Weights of a small GPT-style language model, trained from scratch on English Wikipedia.
Size: width 256, 4 heads of 32, MLP 1024 GELU, 11.3M parameters.
Architecture: LayerNorm before each block, learned and rotary positions.
Training: a variant of SOAP for these matrices, 2092 steps.
Each number is 200 + 40 x the weight over the matrix's rms, rounded and kept within 0 to 999. Layers, rows and columns count from 0.

# layer 6 MLP down (transposed), 1024x256, rms 0.0495, rows 114-168, columns 128-191
160,194,170,194,209,186,153,236,264,142,126,149,229,147,232,222,230,138,195,194,170,241,203,195,238,185,212,222,162,264,196,176,221,152,211,231,237,337,257,193,289,159,243,169,218,236,195,183,173,201,207,176,129,194,239,185,248,232,255,163,227,163,153,231
158,296,177,226,181,167,220,292,278,140,201,260,214,178,189,179,119,195,241,284,165,206,81,176,276,250,259,208,249,153,176,224,175,220,165,277,211,202,241,215,154,248,147,195,223,145,214,255,188,155,35,162,211,210,218,137,109,174,175,224,154,272,209,198
194,144,183,250,146,249,225,156,296,239,140,284,214,201,163,274,185,143,247,139,107,228,200,197,231,215,267,194,146,250,246,188,171,142,167,208,258,110,236,208,179,234,203,288,278,167,197,181,177,215,212,227,177,178,273,142,196,190,219,168,139,177,195,224
194,253,249,210,156,251,233,198,302,188,188,172,177,239,188,234,326,206,182,170,209,187,190,203,227,209,249,148,298,242,225,201,138,192,191,201,287,121,196,245,178,189,182,201,186,193,149,217,185,254,198,300,222,186,133,226,265,147,240,249,185,259,161,170
139,213,103,207,177,134,128,197,177,157,253,235,169,277,185,135,182,258,258,187,214,189,227,240,206,211,227,207,232,214,196,158,192,148,164,207,259,212,216,153,168,225,176,222,180,238,181,241,205,142,143,178,132,220,229,188,195,189,215,262,240,195,169,189
136,215,213,250,131,220,242,188,142,182,203,229,228,147,180,231,240,207,215,200,231,249,220,119,141,207,181,219,134,231,160,220,229,195,133,208,177,151,183,173,186,141,211,162,164,207,206,197,152,248,247,136,197,233,159,234,219,188,205,222,198,198,74,217
178,238,242,172,200,253,227,190,201,143,192,224,150,264,151,194,192,188,238,175,244,179,224,250,209,172,192,214,204,213,207,186,186,140,179,184,225,63,139,245,178,261,215,192,150,202,132,281,234,167,172,146,167,231,167,201,286,191,183,186,202,156,162,229
174,188,178,204,214,248,192,245,146,166,135,194,252,242,254,217,131,277,224,187,214,183,243,242,188,190,221,260,262,220,171,157,242,191,196,225,283,223,268,244,171,243,215,147,167,258,190,277,274,195,142,228,165,189,227,178,226,200,180,161,169,220,221,181
201,236,185,213,237,236,270,236,215,172,145,227,239,198,208,235,196,170,152,204,231,163,185,196,249,210,181,192,161,188,186,205,195,214,252,173,206,255,197,227,162,243,211,180,218,200,236,170,217,215,210,167,184,178,205,167,254,232,212,210,231,196,168,194
246,219,161,168,203,181,187,155,195,187,181,179,247,237,153,72,155,187,112,250,208,235,243,217,146,228,294,250,204,267,241,192,161,206,239,203,243,183,243,194,139,210,190,208,133,222,191,267,187,227,157,160,223,259,188,204,165,294,127,243,214,236,197,183
137,120,266,245,274,229,234,204,123,204,224,198,186,162,244,112,192,212,195,210,212,222,160,234,223,198,157,241,193,230,216,242,242,187,173,242,204,147,185,193,126,183,193,180,190,263,253,177,278,244,179,185,213,171,191,139,187,153,206,190,203,133,212,167
210,230,195,238,228,174,190,206,239,192,274,245,266,247,157,197,207,203,214,230,149,249,182,174,186,216,239,186,219,221,169,218,161,212,213,185,154,249,232,192,230,198,174,244,182,183,208,171,195,188,153,123,191,224,207,270,188,152,232,229,173,254,151,215
290,210,245,262,174,189,192,217,219,201,214,224,184,285,241,140,126,220,273,232,181,163,193,175,258,218,177,207,257,217,221,159,276,215,187,250,169,235,205,183,142,221,151,181,206,209,193,208,102,277,99,208,172,184,178,179,218,204,252,173,177,220,179,235
227,149,193,220,170,226,158,241,186,183,213,200,191,225,160,195,121,194,251,149,211,207,219,190,162,249,183,190,193,189,170,186,126,266,227,239,214,179,167,182,227,237,167,234,126,234,156,235,186,196,242,308,185,222,156,226,220,199,126,278,213,202,198,159
246,192,268,151,295,231,240,182,203,179,120,241,255,147,251,207,196,198,214,219,218,254,194,164,195,136,233,151,125,166,244,155,213,220,224,148,220,173,172,181,178,178,148,119,192,137,190,185,209,218,180,149,219,165,218,169,232,164,307,212,148,180,163,253
173,186,139,181,198,234,130,251,253,248,225,194,235,210,237,137,209,189,203,199,245,214,187,199,281,226,138,230,241,177,158,199,187,146,139,172,137,117,233,244,189,273,225,237,182,174,262,168,131,238,297,226,228,293,211,268,239,134,214,160,259,249,97,264
251,159,205,215,206,228,166,276,158,237,150,178,181,178,266,157,241,214,217,184,215,182,245,227,128,265,167,208,201,204,103,144,195,234,204,183,236,152,272,190,182,224,132,208,195,231,211,216,233,148,276,278,230,199,219,228,171,189,256,182,230,187,137,154
150,145,208,200,204,281,145,176,235,144,227,183,268,138,208,259,184,188,190,170,206,182,196,175,244,166,184,180,159,219,198,245,217,297,245,230,241,172,245,171,198,231,199,143,239,220,211,243,228,183,171,244,205,208,220,222,220,195,201,195,157,187,239,232
254,196,189,132,198,215,197,271,210,191,186,198,182,217,237,210,143,189,205,214,207,180,183,232,204,209,229,187,240,123,269,214,236,156,217,136,228,174,145,125,214,180,136,171,109,246,219,162,173,184,242,172,212,202,275,203,210,190,231,144,226,155,214,182
150,194,217,227,243,174,225,203,143,222,187,163,167,240,191,224,257,224,239,217,217,132,163,228,252,248,255,180,192,191,158,190,196,213,203,256,193,203,165,179,150,113,230,135,265,289,128,192,197,173,183,122,145,199,225,197,159,193,205,167,145,245,204,204
249,149,157,225,272,165,146,195,219,230,207,295,227,170,113,148,213,184,140,203,203,180,195,171,219,98,190,165,188,269,219,274,289,113,202,217,237,185,147,222,154,147,149,267,247,162,201,234,236,157,180,209,165,135,161,192,160,212,201,274,203,225,197,264
179,222,185,184,138,204,223,214,186,244,188,261,170,221,180,257,233,222,191,212,176,215,235,214,185,128,200,183,171,181,167,207,64,266,184,223,245,276,247,126,239,170,152,276,186,234,253,176,156,225,183,230,231,153,159,191,147,167,199,184,135,169,208,197
191,227,221,209,183,178,202,201,204,160,152,106,256,155,154,172,208,232,215,255,166,173,259,138,180,125,174,186,150,155,244,137,269,144,197,186,183,231,205,236,165,223,200,198,190,244,218,170,214,197,156,169,210,128,231,179,205,166,180,246,177,282,173,196
208,222,194,217,173,137,185,190,137,200,225,198,188,196,250,239,177,176,228,141,160,143,187,208,215,206,255,159,201,179,187,171,147,221,209,157,215,201,195,181,203,156,188,171,243,162,248,196,203,223,205,190,214,243,200,208,220,230,205,223,247,197,249,236
231,269,178,193,182,269,210,226,150,169,237,118,187,200,216,197,114,179,167,151,216,191,172,174,265,238,196,302,203,192,260,155,146,233,154,217,149,269,209,225,180,214,168,209,221,261,199,150,191,213,237,248,251,268,223,240,311,266,272,297,165,205,179,206
161,148,200,222,158,169,200,193,200,240,225,235,204,190,211,174,139,208,166,160,227,250,105,138,168,213,214,255,180,126,240,155,200,232,290,85,213,193,162,156,190,213,187,175,96,250,173,170,151,194,247,183,232,120,165,170,163,138,223,288,123,220,186,124
205,232,230,112,214,237,254,150,210,153,234,176,277,172,147,217,187,198,178,207,131,170,243,135,195,262,196,230,216,164,173,221,232,122,239,195,229,158,230,279,168,173,180,223,192,187,205,204,165,173,212,216,149,114,181,236,204,216,178,236,225,196,216,236
161,254,177,179,301,204,213,259,190,218,181,263,190,200,198,261,141,199,164,200,251,209,268,192,171,165,208,192,163,224,203,173,170,201,199,178,231,124,239,225,182,175,188,214,177,194,163,156,226,157,258,189,153,173,138,174,209,192,210,201,174,165,144,213
201,156,198,217,181,239,225,269,132,183,286,225,236,193,199,155,169,186,174,152,179,302,147,95,146,166,176,149,112,228,261,225,166,187,151,187,153,230,236,145,181,141,202,234,168,245,239,145,137,86,205,175,256,247,208,190,158,168,186,164,232,200,191,225
137,190,94,215,237,172,180,168,143,206,211,231,282,243,156,157,233,165,156,128,230,266,156,178,223,234,242,251,164,209,159,250,208,217,189,167,117,146,195,215,203,198,231,151,197,193,235,139,186,214,201,178,214,86,184,252,229,235,194,205,192,213,177,172
217,295,184,103,212,169,230,151,247,217,204,148,304,170,210,226,275,182,189,208,210,219,230,140,147,234,92,121,188,212,195,201,185,158,234,198,194,126,273,173,158,152,189,232,214,228,194,108,172,273,150,195,209,215,216,180,222,177,229,261,260,227,158,234
109,106,201,224,173,154,207,205,214,230,205,206,274,205,130,144,200,171,191,203,135,218,192,243,182,233,244,187,236,263,259,200,328,210,167,125,220,220,155,244,244,161,208,156,187,219,229,72,174,184,266,206,192,240,214,233,207,195,181,165,182,147,215,207
242,230,202,156,206,221,149,182,239,148,225,146,194,174,275,233,213,236,127,231,177,178,198,231,191,161,171,149,255,236,131,207,169,215,232,110,152,222,225,196,291,179,144,180,259,193,105,252,249,163,203,242,183,211,120,205,247,203,172,225,240,179,213,200
194,225,173,235,211,297,220,251,221,180,253,169,249,253,270,217,190,216,207,190,259,225,263,263,263,130,231,265,190,166,196,140,192,145,216,165,208,181,216,254,194,270,187,228,157,288,212,172,154,219,186,141,218,179,179,219,199,218,174,282,222,250,219,227
216,279,153,127,205,204,184,198,172,148,217,204,210,257,193,187,179,140,196,174,259,204,185,252,151,229,211,220,193,231,236,247,241,201,189,254,194,191,202,258,237,194,218,196,177,177,167,183,199,189,136,239,186,190,221,148,166,247,153,225,187,154,205,224
225,142,139,222,191,175,240,247,208,226,281,180,233,94,200,196,258,122,308,227,230,188,242,181,208,191,239,165,235,230,198,246,219,268,147,240,213,185,245,237,143,204,180,228,139,253,203,240,237,209,147,203,141,254,148,209,178,181,151,121,263,167,283,252
180,205,230,245,265,193,171,107,210,143,170,219,258,154,209,227,203,153,127,206,237,234,218,263,159,242,173,220,204,329,252,204,239,222,156,213,177,152,253,181,201,193,153,248,265,142,252,266,223,224,246,150,199,287,207,179,220,221,194,264,144,182,198,130
225,231,260,184,251,238,316,180,239,156,205,127,224,214,233,179,264,218,220,193,204,193,269,153,165,156,209,239,239,220,212,226,122,204,233,220,220,207,192,105,161,150,225,116,263,224,230,155,178,271,203,216,204,221,207,240,274,182,274,157,122,147,184,218
210,243,217,177,124,194,175,209,188,209,254,256,137,224,131,263,169,277,182,198,246,204,273,290,233,165,227,178,152,212,285,171,208,268,257,213,206,214,168,227,204,224,207,211,224,193,205,213,224,198,143,179,161,181,246,210,174,233,243,246,134,219,195,166
210,231,250,249,186,201,237,185,169,113,221,179,208,201,237,211,219,226,229,160,199,256,161,257,198,242,227,220,222,198,198,229,199,289,151,217,154,188,201,198,158,171,168,219,167,204,211,171,158,197,216,223,186,165,150,241,206,279,209,236,206,207,234,192
204,224,280,235,160,253,139,217,156,227,252,164,215,232,217,161,100,240,255,203,190,239,197,158,210,241,210,226,194,205,167,160,206,167,224,166,190,228,236,150,194,176,232,202,114,216,210,221,217,185,304,154,181,198,199,170,129,164,192,251,185,226,172,223
270,184,202,173,218,237,230,234,291,189,181,179,218,145,222,132,223,154,189,180,242,206,153,121,227,228,215,210,290,69,151,137,158,220,233,249,297,144,176,168,235,189,212,233,186,177,232,283,278,189,261,213,266,219,211,219,211,181,144,198,200,226,147,129
243,196,210,224,233,193,158,238,170,155,169,149,186,199,157,214,208,145,336,187,208,179,195,216,208,216,202,155,198,195,202,194,189,218,215,212,249,237,255,187,191,163,193,175,246,198,163,240,280,183,153,187,213,197,219,169,140,241,181,178,237,290,158,250
177,221,209,246,212,261,183,257,212,175,141,190,221,219,166,151,193,189,170,247,232,193,201,223,240,179,191,186,184,202,241,177,295,184,218,247,155,248,238,285,206,218,208,255,283,224,205,161,229,205,207,181,210,233,206,254,221,195,241,157,223,199,161,194
173,168,199,217,230,229,238,184,143,232,153,205,184,173,192,182,201,238,214,129,257,199,250,128,199,190,239,230,183,210,165,255,212,216,186,235,201,235,200,214,279,249,158,234,186,208,195,166,251,174,180,197,215,140,217,190,264,239,232,221,199,209,203,285
266,262,211,195,169,243,173,198,224,273,249,223,262,126,254,211,176,165,159,121,217,186,160,150,150,140,182,138,168,211,180,229,176,221,255,193,206,252,240,215,130,166,253,185,159,213,202,242,183,238,219,183,270,204,155,187,209,253,152,240,185,184,168,292
163,226,188,245,198,118,190,136,193,166,263,197,185,190,221,203,228,235,198,230,165,274,186,211,211,197,160,176,278,184,204,194,150,134,223,222,266,197,177,242,152,156,253,89,165,214,226,195,223,263,186,205,188,207,165,236,236,289,196,172,297,217,247,210
169,247,222,199,127,198,150,195,226,223,208,165,216,107,231,283,206,196,206,226,193,209,202,198,189,220,204,149,166,222,146,242,181,219,215,119,200,200,154,257,175,204,129,164,215,253,194,255,173,161,174,180,212,177,180,206,220,176,261,179,133,292,236,225
185,235,260,229,186,237,237,194,237,211,198,243,236,208,155,187,103,211,216,178,245,199,185,182,198,182,246,188,142,207,224,216,154,168,185,216,204,242,211,216,241,178,228,183,189,181,129,179,165,170,166,186,177,188,156,225,201,208,270,220,255,198,268,143
135,191,267,227,132,216,209,139,304,229,177,271,192,201,196,197,247,234,165,153,224,164,174,192,199,229,215,235,279,80,277,169,227,236,151,253,298,198,212,158,146,259,258,220,140,221,217,181,221,188,198,160,151,280,252,198,193,197,211,133,247,228,208,244
180,212,197,220,222,179,207,212,226,218,216,202,327,219,185,247,197,245,265,192,161,207,207,271,198,222,174,184,155,231,201,207,214,301,181,149,239,218,222,192,230,190,209,189,178,204,249,165,206,183,155,235,244,163,189,191,168,136,217,174,144,262,223,204
187,203,137,135,197,143,165,80,163,160,220,209,211,126,194,271,175,205,110,206,184,183,199,207,171,165,152,158,180,171,165,250,172,165,242,148,235,208,203,248,158,197,179,273,237,217,169,195,213,164,274,222,201,221,205,241,161,252,248,137,152,162,153,216
192,188,209,242,251,174,256,241,172,280,199,229,281,181,157,200,268,172,197,274,223,234,168,217,213,240,210,155,223,203,217,233,171,228,209,154,182,224,199,175,328,173,178,179,169,218,196,143,183,275,289,162,189,212,111,155,236,183,161,236,247,165,228,181
226,212,206,214,157,132,288,165,219,188,164,228,213,189,179,270,169,172,200,203,137,170,220,201,178,114,174,166,204,214,230,197,268,174,185,205,182,226,197,160,177,240,247,219,214,165,197,123,215,196,258,192,258,199,227,293,167,111,158,302,265,172,199,197
246,196,248,174,222,214,245,218,196,200,268,153,269,206,90,167,217,179,256,271,197,192,278,250,189,225,199,160,171,188,239,173,216,150,167,182,175,208,226,274,235,156,131,177,205,146,189,199,186,185,142,249,149,204,184,171,224,271,210,258,280,145,184,171
# layer 6 MLP up, 1024x256, rms 0.0494, rows 115-168, columns 128-191
174,223,269,205,208,187,235,162,243,176,168,209,151,244,205,184,260,220,161,235,174,192,226,166,204,196,210,210,206,198,242,134,163,197,180,117,200,199,165,248,184,249,207,201,166,173,178,194,197,271,185,187,182,196,187,146,202,243,240,203,232,206,246,186
205,239,313,160,148,187,218,166,148,254,227,174,163,229,250,204,266,211,226,224,132,158,250,181,231,181,243,204,118,234,221,242,137,267,208,215,240,192,160,274,159,237,215,128,236,263,192,206,209,292,219,182,121,169,272,197,142,235,248,148,112,244,172,178
211,158,209,174,180,185,153,232,194,200,238,224,180,231,222,202,243,266,240,249,139,174,209,176,179,203,225,209,127,231,190,160,144,204,220,217,242,243,215,201,199,239,197,210,181,219,193,220,236,226,216,247,214,216,226,178,173,239,178,185,167,233,113,240
242,184,257,203,266,236,186,203,151,254,173,197,215,189,219,209,153,218,186,239,240,212,166,124,210,243,146,227,224,200,214,260,168,210,114,201,226,186,199,148,212,177,198,141,254,238,283,174,148,244,158,250,256,224,145,263,201,188,233,152,222,185,232,164
211,182,206,167,215,254,239,218,176,187,209,185,257,192,174,230,227,224,218,157,159,134,221,217,210,226,194,168,248,197,186,276,138,256,313,160,187,295,233,167,193,266,242,254,195,189,239,213,224,148,129,132,237,200,261,197,150,245,119,220,152,196,226,203
187,190,177,178,180,160,251,225,192,197,210,156,215,136,201,157,210,254,244,198,179,183,181,194,189,227,244,187,207,178,183,207,195,200,229,155,162,223,253,207,255,220,194,140,204,178,274,169,192,207,190,202,182,201,228,236,181,151,226,253,178,254,160,211
134,223,270,292,159,198,129,205,162,128,256,207,155,176,213,276,212,155,106,252,133,198,256,177,195,171,259,141,273,113,203,188,170,249,194,232,131,206,168,222,132,181,130,232,185,203,257,176,201,194,141,182,203,225,186,190,220,201,252,145,192,161,152,186
224,179,198,171,174,185,221,244,191,205,187,195,198,233,169,228,231,229,191,160,235,215,246,251,181,186,265,271,250,230,204,238,176,256,248,186,193,287,266,210,196,237,187,194,221,229,284,281,170,250,61,191,219,112,217,195,250,221,183,156,228,189,214,256
164,214,173,147,250,203,123,145,225,190,212,178,172,204,233,280,218,246,257,188,214,220,200,155,184,160,265,210,175,234,146,225,155,176,191,245,189,276,218,135,191,169,151,198,218,165,177,219,263,143,187,109,166,173,213,273,263,205,217,256,262,166,260,212
222,259,250,113,237,157,111,185,168,147,205,185,235,217,164,205,214,263,212,204,270,166,188,264,231,215,270,260,168,244,175,152,174,147,167,185,134,233,144,213,275,258,180,237,208,155,97,203,185,120,242,198,163,188,159,137,267,219,240,193,183,200,237,176
225,261,152,172,209,212,171,215,214,193,215,208,230,187,260,186,203,171,199,225,196,229,206,182,264,178,146,201,176,173,184,233,246,131,237,196,220,189,177,232,215,197,199,251,255,217,158,207,246,193,163,224,243,167,200,205,144,207,129,237,167,217,189,121
142,266,149,204,166,129,254,189,223,188,232,209,205,192,185,156,272,230,240,116,268,195,153,220,196,218,222,253,209,193,216,167,202,176,182,184,134,212,216,200,160,188,214,193,188,190,183,129,180,232,187,162,251,236,202,302,216,187,190,280,238,246,152,178
224,222,174,230,208,110,210,188,237,222,230,149,199,204,160,180,237,191,144,272,245,204,228,194,138,233,210,225,193,175,144,252,191,220,226,173,235,213,206,163,198,198,209,162,238,210,242,226,181,195,120,167,215,163,266,186,186,159,264,86,202,157,145,145
197,227,244,205,123,238,149,171,165,175,223,173,226,172,279,223,143,216,224,135,245,170,195,191,197,164,199,227,193,188,177,223,207,205,119,290,227,198,165,244,220,237,211,232,149,173,198,277,219,220,297,241,272,216,171,153,201,212,188,209,234,192,286,199
166,243,252,203,192,253,162,231,212,185,184,220,190,76,204,192,172,268,116,201,177,240,265,281,219,223,211,239,220,203,237,209,130,158,233,200,229,143,260,160,161,202,206,188,220,176,157,227,192,200,251,277,230,208,185,216,189,315,221,216,203,153,159,213
292,181,212,275,101,164,275,152,206,201,294,290,228,186,204,205,201,179,218,163,177,170,263,234,156,202,232,212,206,183,182,240,225,267,205,144,229,191,170,220,259,215,170,210,235,264,103,262,153,200,276,145,231,110,239,183,180,152,222,132,123,173,147,209
260,189,167,192,274,211,206,191,203,145,181,182,133,151,256,205,166,214,200,163,141,183,233,154,224,313,256,166,276,160,239,233,161,202,192,159,259,189,225,250,171,163,222,271,224,159,176,201,212,189,199,230,205,135,88,208,167,142,158,202,255,255,141,188
169,244,163,195,179,264,162,199,208,253,201,216,175,167,170,287,171,222,344,285,153,204,186,202,178,246,195,187,210,144,131,234,176,196,272,250,169,201,290,237,156,126,168,157,251,98,211,223,187,259,183,210,230,213,173,214,133,212,241,258,148,278,199,195
236,145,169,204,139,226,229,147,274,284,142,227,211,229,254,200,234,218,136,119,189,146,211,250,143,201,254,213,259,176,307,276,245,161,204,178,201,122,247,197,264,160,277,180,131,217,242,145,135,241,197,190,277,157,171,255,260,226,247,191,199,138,152,152
212,304,213,244,222,199,267,169,162,243,171,169,257,231,200,248,208,259,158,231,148,193,159,187,107,220,213,262,195,149,194,194,244,241,134,254,239,209,274,204,218,165,177,196,181,155,189,184,193,131,260,211,216,185,200,209,162,200,189,164,257,203,210,198
297,217,201,115,292,202,169,156,253,217,172,150,203,182,233,206,163,257,183,202,254,171,182,287,186,252,171,208,175,214,192,243,178,225,174,183,110,236,204,113,197,223,113,237,239,191,121,187,197,177,203,243,161,185,271,171,217,151,194,245,254,262,277,265
167,210,140,185,246,224,201,252,250,182,145,216,163,199,180,233,225,196,227,190,222,218,167,242,231,180,176,178,313,189,187,222,147,256,195,187,207,231,157,194,183,288,240,156,255,192,169,184,187,154,170,164,167,202,135,244,155,205,150,224,229,163,263,217
174,154,206,144,215,240,223,162,206,194,238,216,187,156,162,185,262,247,229,258,191,245,241,262,259,184,135,269,260,235,155,269,235,200,253,248,213,203,206,199,206,183,215,262,160,202,218,198,158,250,161,205,216,142,218,236,257,199,245,191,163,236,179,189
274,111,218,155,283,203,99,216,141,169,144,195,226,182,234,177,172,221,266,174,214,171,196,163,249,183,243,219,157,179,291,315,237,198,260,204,220,250,241,150,170,222,189,246,173,200,220,165,190,274,173,158,147,194,138,227,194,154,150,189,272,207,157,168
159,253,137,172,232,235,186,253,175,86,223,160,200,168,228,204,242,212,183,186,208,120,180,252,211,217,232,183,149,213,129,240,173,178,184,243,165,210,122,223,227,210,199,237,270,125,218,212,187,139,212,211,181,211,244,154,255,256,111,166,251,186,201,173
187,208,132,182,195,204,227,189,203,238,240,189,171,211,184,192,223,144,177,268,294,224,193,187,272,259,220,173,206,253,262,197,224,264,188,167,246,110,206,164,176,250,163,192,226,158,198,286,194,291,219,160,199,197,225,194,146,224,196,209,232,104,149,299
262,203,237,197,211,204,200,163,217,204,227,184,183,258,173,129,228,139,224,212,166,209,167,182,261,153,163,259,189,187,262,245,189,178,154,252,148,234,172,249,204,235,190,244,240,196,229,143,168,241,113,209,313,197,214,182,131,231,181,200,174,204,161,210
192,233,226,228,216,239,205,229,206,208,248,154,267,171,198,186,240,152,193,196,167,140,189,94,190,249,208,249,221,137,204,175,241,142,208,215,212,237,205,113,194,123,184,200,191,215,215,176,180,151,92,205,199,194,231,215,202,181,226,170,181,70,126,245
187,210,240,182,175,229,205,237,253,197,216,158,248,207,150,246,208,190,254,172,202,203,230,298,152,169,151,157,219,183,276,188,237,224,213,142,220,276,223,172,236,189,146,225,139,229,224,185,121,192,173,178,244,188,154,211,219,229,182,213,246,209,256,152
239,174,195,230,220,219,117,222,168,208,186,177,189,188,275,279,167,163,213,261,216,191,184,178,185,191,206,201,190,252,201,148,212,242,133,186,238,125,112,200,188,223,223,147,185,228,209,170,229,198,239,189,201,201,215,232,202,210,152,191,176,232,239,181
323,146,154,252,148,204,227,164,159,172,167,274,119,202,227,197,241,175,235,185,216,167,160,282,215,288,170,191,209,219,167,190,154,236,149,254,184,192,148,249,155,267,200,246,170,159,120,176,180,219,215,201,200,199,162,174,155,286,208,228,169,247,175,206
167,218,260,206,211,215,229,141,217,202,129,178,270,198,236,222,122,196,197,202,239,198,272,168,236,189,176,208,120,172,178,193,151,235,160,291,230,122,251,268,171,156,237,228,246,217,271,234,267,199,164,160,245,139,172,249,219,172,203,194,235,160,197,240
237,237,185,225,219,145,205,212,218,172,191,167,220,113,188,232,200,173,155,208,119,208,171,250,197,197,164,203,189,125,229,170,226,244,202,214,210,212,180,268,115,153,213,268,234,146,193,222,257,153,206,255,247,165,202,160,243,135,199,231,226,239,207,195
225,120,190,220,216,221,165,153,246,233,185,239,158,146,243,201,266,241,191,157,168,167,260,124,243,197,176,216,262,205,144,147,160,216,183,153,224,205,213,233,110,123,175,240,171,253,238,215,184,228,287,169,184,186,188,200,180,223,228,244,220,218,190,292
178,255,207,293,300,236,248,182,173,199,253,121,162,192,275,170,195,213,227,146,163,200,193,254,139,217,222,195,150,159,181,126,149,151,214,224,137,181,243,162,216,166,195,178,274,274,193,218,152,248,216,275,214,180,220,210,137,175,222,238,173,225,215,173
244,133,132,229,190,241,218,287,230,147,242,169,139,202,191,219,186,211,225,163,135,194,247,213,241,88,236,233,216,170,221,158,196,227,261,217,153,239,282,211,224,208,159,246,230,196,154,171,179,130,180,295,250,148,186,212,203,203,214,172,194,200,151,184
237,210,182,192,254,126,159,216,216,170,175,197,210,215,160,170,175,299,180,251,202,151,150,142,225,248,161,220,162,215,265,190,167,98,251,214,250,247,236,230,205,205,187,266,217,175,221,259,203,238,224,124,158,272,151,178,152,151,221,248,159,217,186,213
191,256,192,260,251,222,248,190,215,195,185,127,235,139,191,122,225,147,175,183,160,159,219,160,200,300,256,183,240,186,142,252,171,172,223,185,201,138,198,173,193,192,199,211,236,230,192,258,189,234,245,201,222,194,165,191,176,141,214,231,263,192,191,253
160,182,175,241,208,278,127,252,190,225,181,205,190,298,240,166,240,168,180,155,170,156,216,125,258,222,196,186,240,276,240,227,236,145,243,159,242,187,202,173,223,191,220,185,259,193,193,174,211,212,199,216,297,120,237,130,235,182,242,184,203,134,184,234
165,200,220,200,265,206,248,191,243,189,160,214,220,256,188,231,214,213,208,266,262,211,269,235,169,176,193,247,186,234,210,120,191,200,237,200,170,176,202,271,232,219,106,223,203,207,209,158,164,246,102,210,160,226,171,189,264,233,234,173,229,210,209,142
186,175,213,247,235,184,151,213,156,219,193,191,138,286,232,103,154,288,242,181,188,225,191,158,227,271,257,134,179,214,202,220,157,216,166,136,116,219,252,214,177,235,162,201,122,182,184,199,173,166,222,154,210,169,278,233,170,165,197,200,248,256,246,222
196,206,197,171,158,194,198,229,164,226,212,196,207,155,256,223,188,251,143,245,163,179,165,252,165,184,224,254,172,227,205,202,199,198,177,252,227,193,219,236,278,244,200,204,237,160,156,195,204,192,215,162,206,201,174,185,203,183,197,249,218,184,220,145
209,216,217,181,224,151,226,225,239,228,225,188,188,208,194,200,193,179,159,240,207,173,183,215,198,237,182,242,252,191,188,212,129,258,222,159,238,189,178,194,232,237,154,196,115,185,157,221,168,172,221,152,155,197,208,175,181,182,193,170,217,258,273,141
187,168,208,176,180,152,131,260,233,123,167,209,216,253,187,254,209,161,164,245,157,209,171,247,180,157,156,196,197,195,214,247,219,154,184,174,255,166,197,262,103,137,233,200,218,219,183,208,169,158,250,149,202,225,192,177,240,159,171,210,193,174,181,173
166,186,187,207,242,220,199,180,230,167,111,142,181,206,199,146,199,261,212,211,129,194,197,196,181,251,230,251,223,169,154,150,261,214,250,183,161,200,186,117,205,197,145,239,252,154,180,208,244,139,140,152,168,141,169,150,199,191,283,182,242,208,88,177
241,174,136,184,256,196,198,187,281,141,296,172,256,199,224,238,209,223,264,171,220,223,255,190,191,227,232,255,136,156,160,186,202,136,153,194,206,219,211,122,242,156,240,199,263,227,267,197,208,300,195,153,253,186,195,212,199,183,245,255,201,259,242,181
174,240,157,166,209,179,153,135,174,166,190,123,153,257,240,122,258,149,250,275,181,188,243,228,152,181,236,172,201,209,188,152,247,203,268,207,265,166,267,135,209,194,199,194,215,191,219,210,238,231,200,271,186,177,251,212,231,214,147,178,153,149,192,235
212,173,166,190,209,210,127,179,144,172,147,151,211,178,209,220,216,141,152,240,204,216,266,109,258,232,129,220,237,229,228,212,235,169,171,218,190,140,174,216,159,227,203,291,228,232,196,213,237,193,221,212,226,203,205,187,180,193,126,163,144,173,187,188
209,229,205,227,224,162,135,230,149,146,139,195,211,188,134,222,222,132,237,219,186,174,212,168,166,203,186,222,76,232,175,180,139,172,220,187,141,194,230,230,215,150,171,203,208,192,172,127,200,163,185,160,217,210,190,129,185,191,119,203,111,255,247,225
283,187,179,252,163,227,208,193,178,152,199,173,120,144,167,176,259,170,136,179,246,167,188,46,174,199,234,221,292,226,254,208,195,206,218,181,170,246,265,175,190,141,248,236,201,167,191,125,231,243,186,246,131,311,215,213,235,150,180,208,188,197,223,241
178,162,230,236,230,206,214,189,163,212,257,203,147,141,223,207,215,189,297,167,155,136,242,246,214,205,261,159,185,172,200,288,197,191,137,249,245,184,189,120,260,204,211,213,156,202,177,217,196,168,215,137,114,230,270,257,208,173,154,206,216,186,222,201
163,173,225,189,123,224,205,212,298,161,237,159,230,217,140,215,261,220,225,247,175,185,173,208,187,193,240,228,197,163,185,171,249,144,168,271,206,136,214,202,98,210,288,168,201,148,233,239,185,200,141,174,199,226,238,236,168,177,265,210,226,215,136,243
171,188,209,165,204,259,178,263,205,231,228,213,166,147,217,126,197,184,177,208,191,235,202,127,233,257,156,180,154,241,232,207,135,255,194,159,170,184,263,252,130,219,202,261,234,131,199,184,216,238,233,241,188,199,173,201,247,232,234,180,214,251,144,179
173,173,199,137,224,167,152,163,228,207,221,169,152,170,229,143,183,169,165,283,160,156,205,128,218,218,161,203,224,169,207,206,172,194,228,230,182,202,221,173,137,136,259,194,220,155,138,255,226,233,206,162,167,213,189,252,236,143,150,202,162,185,209,178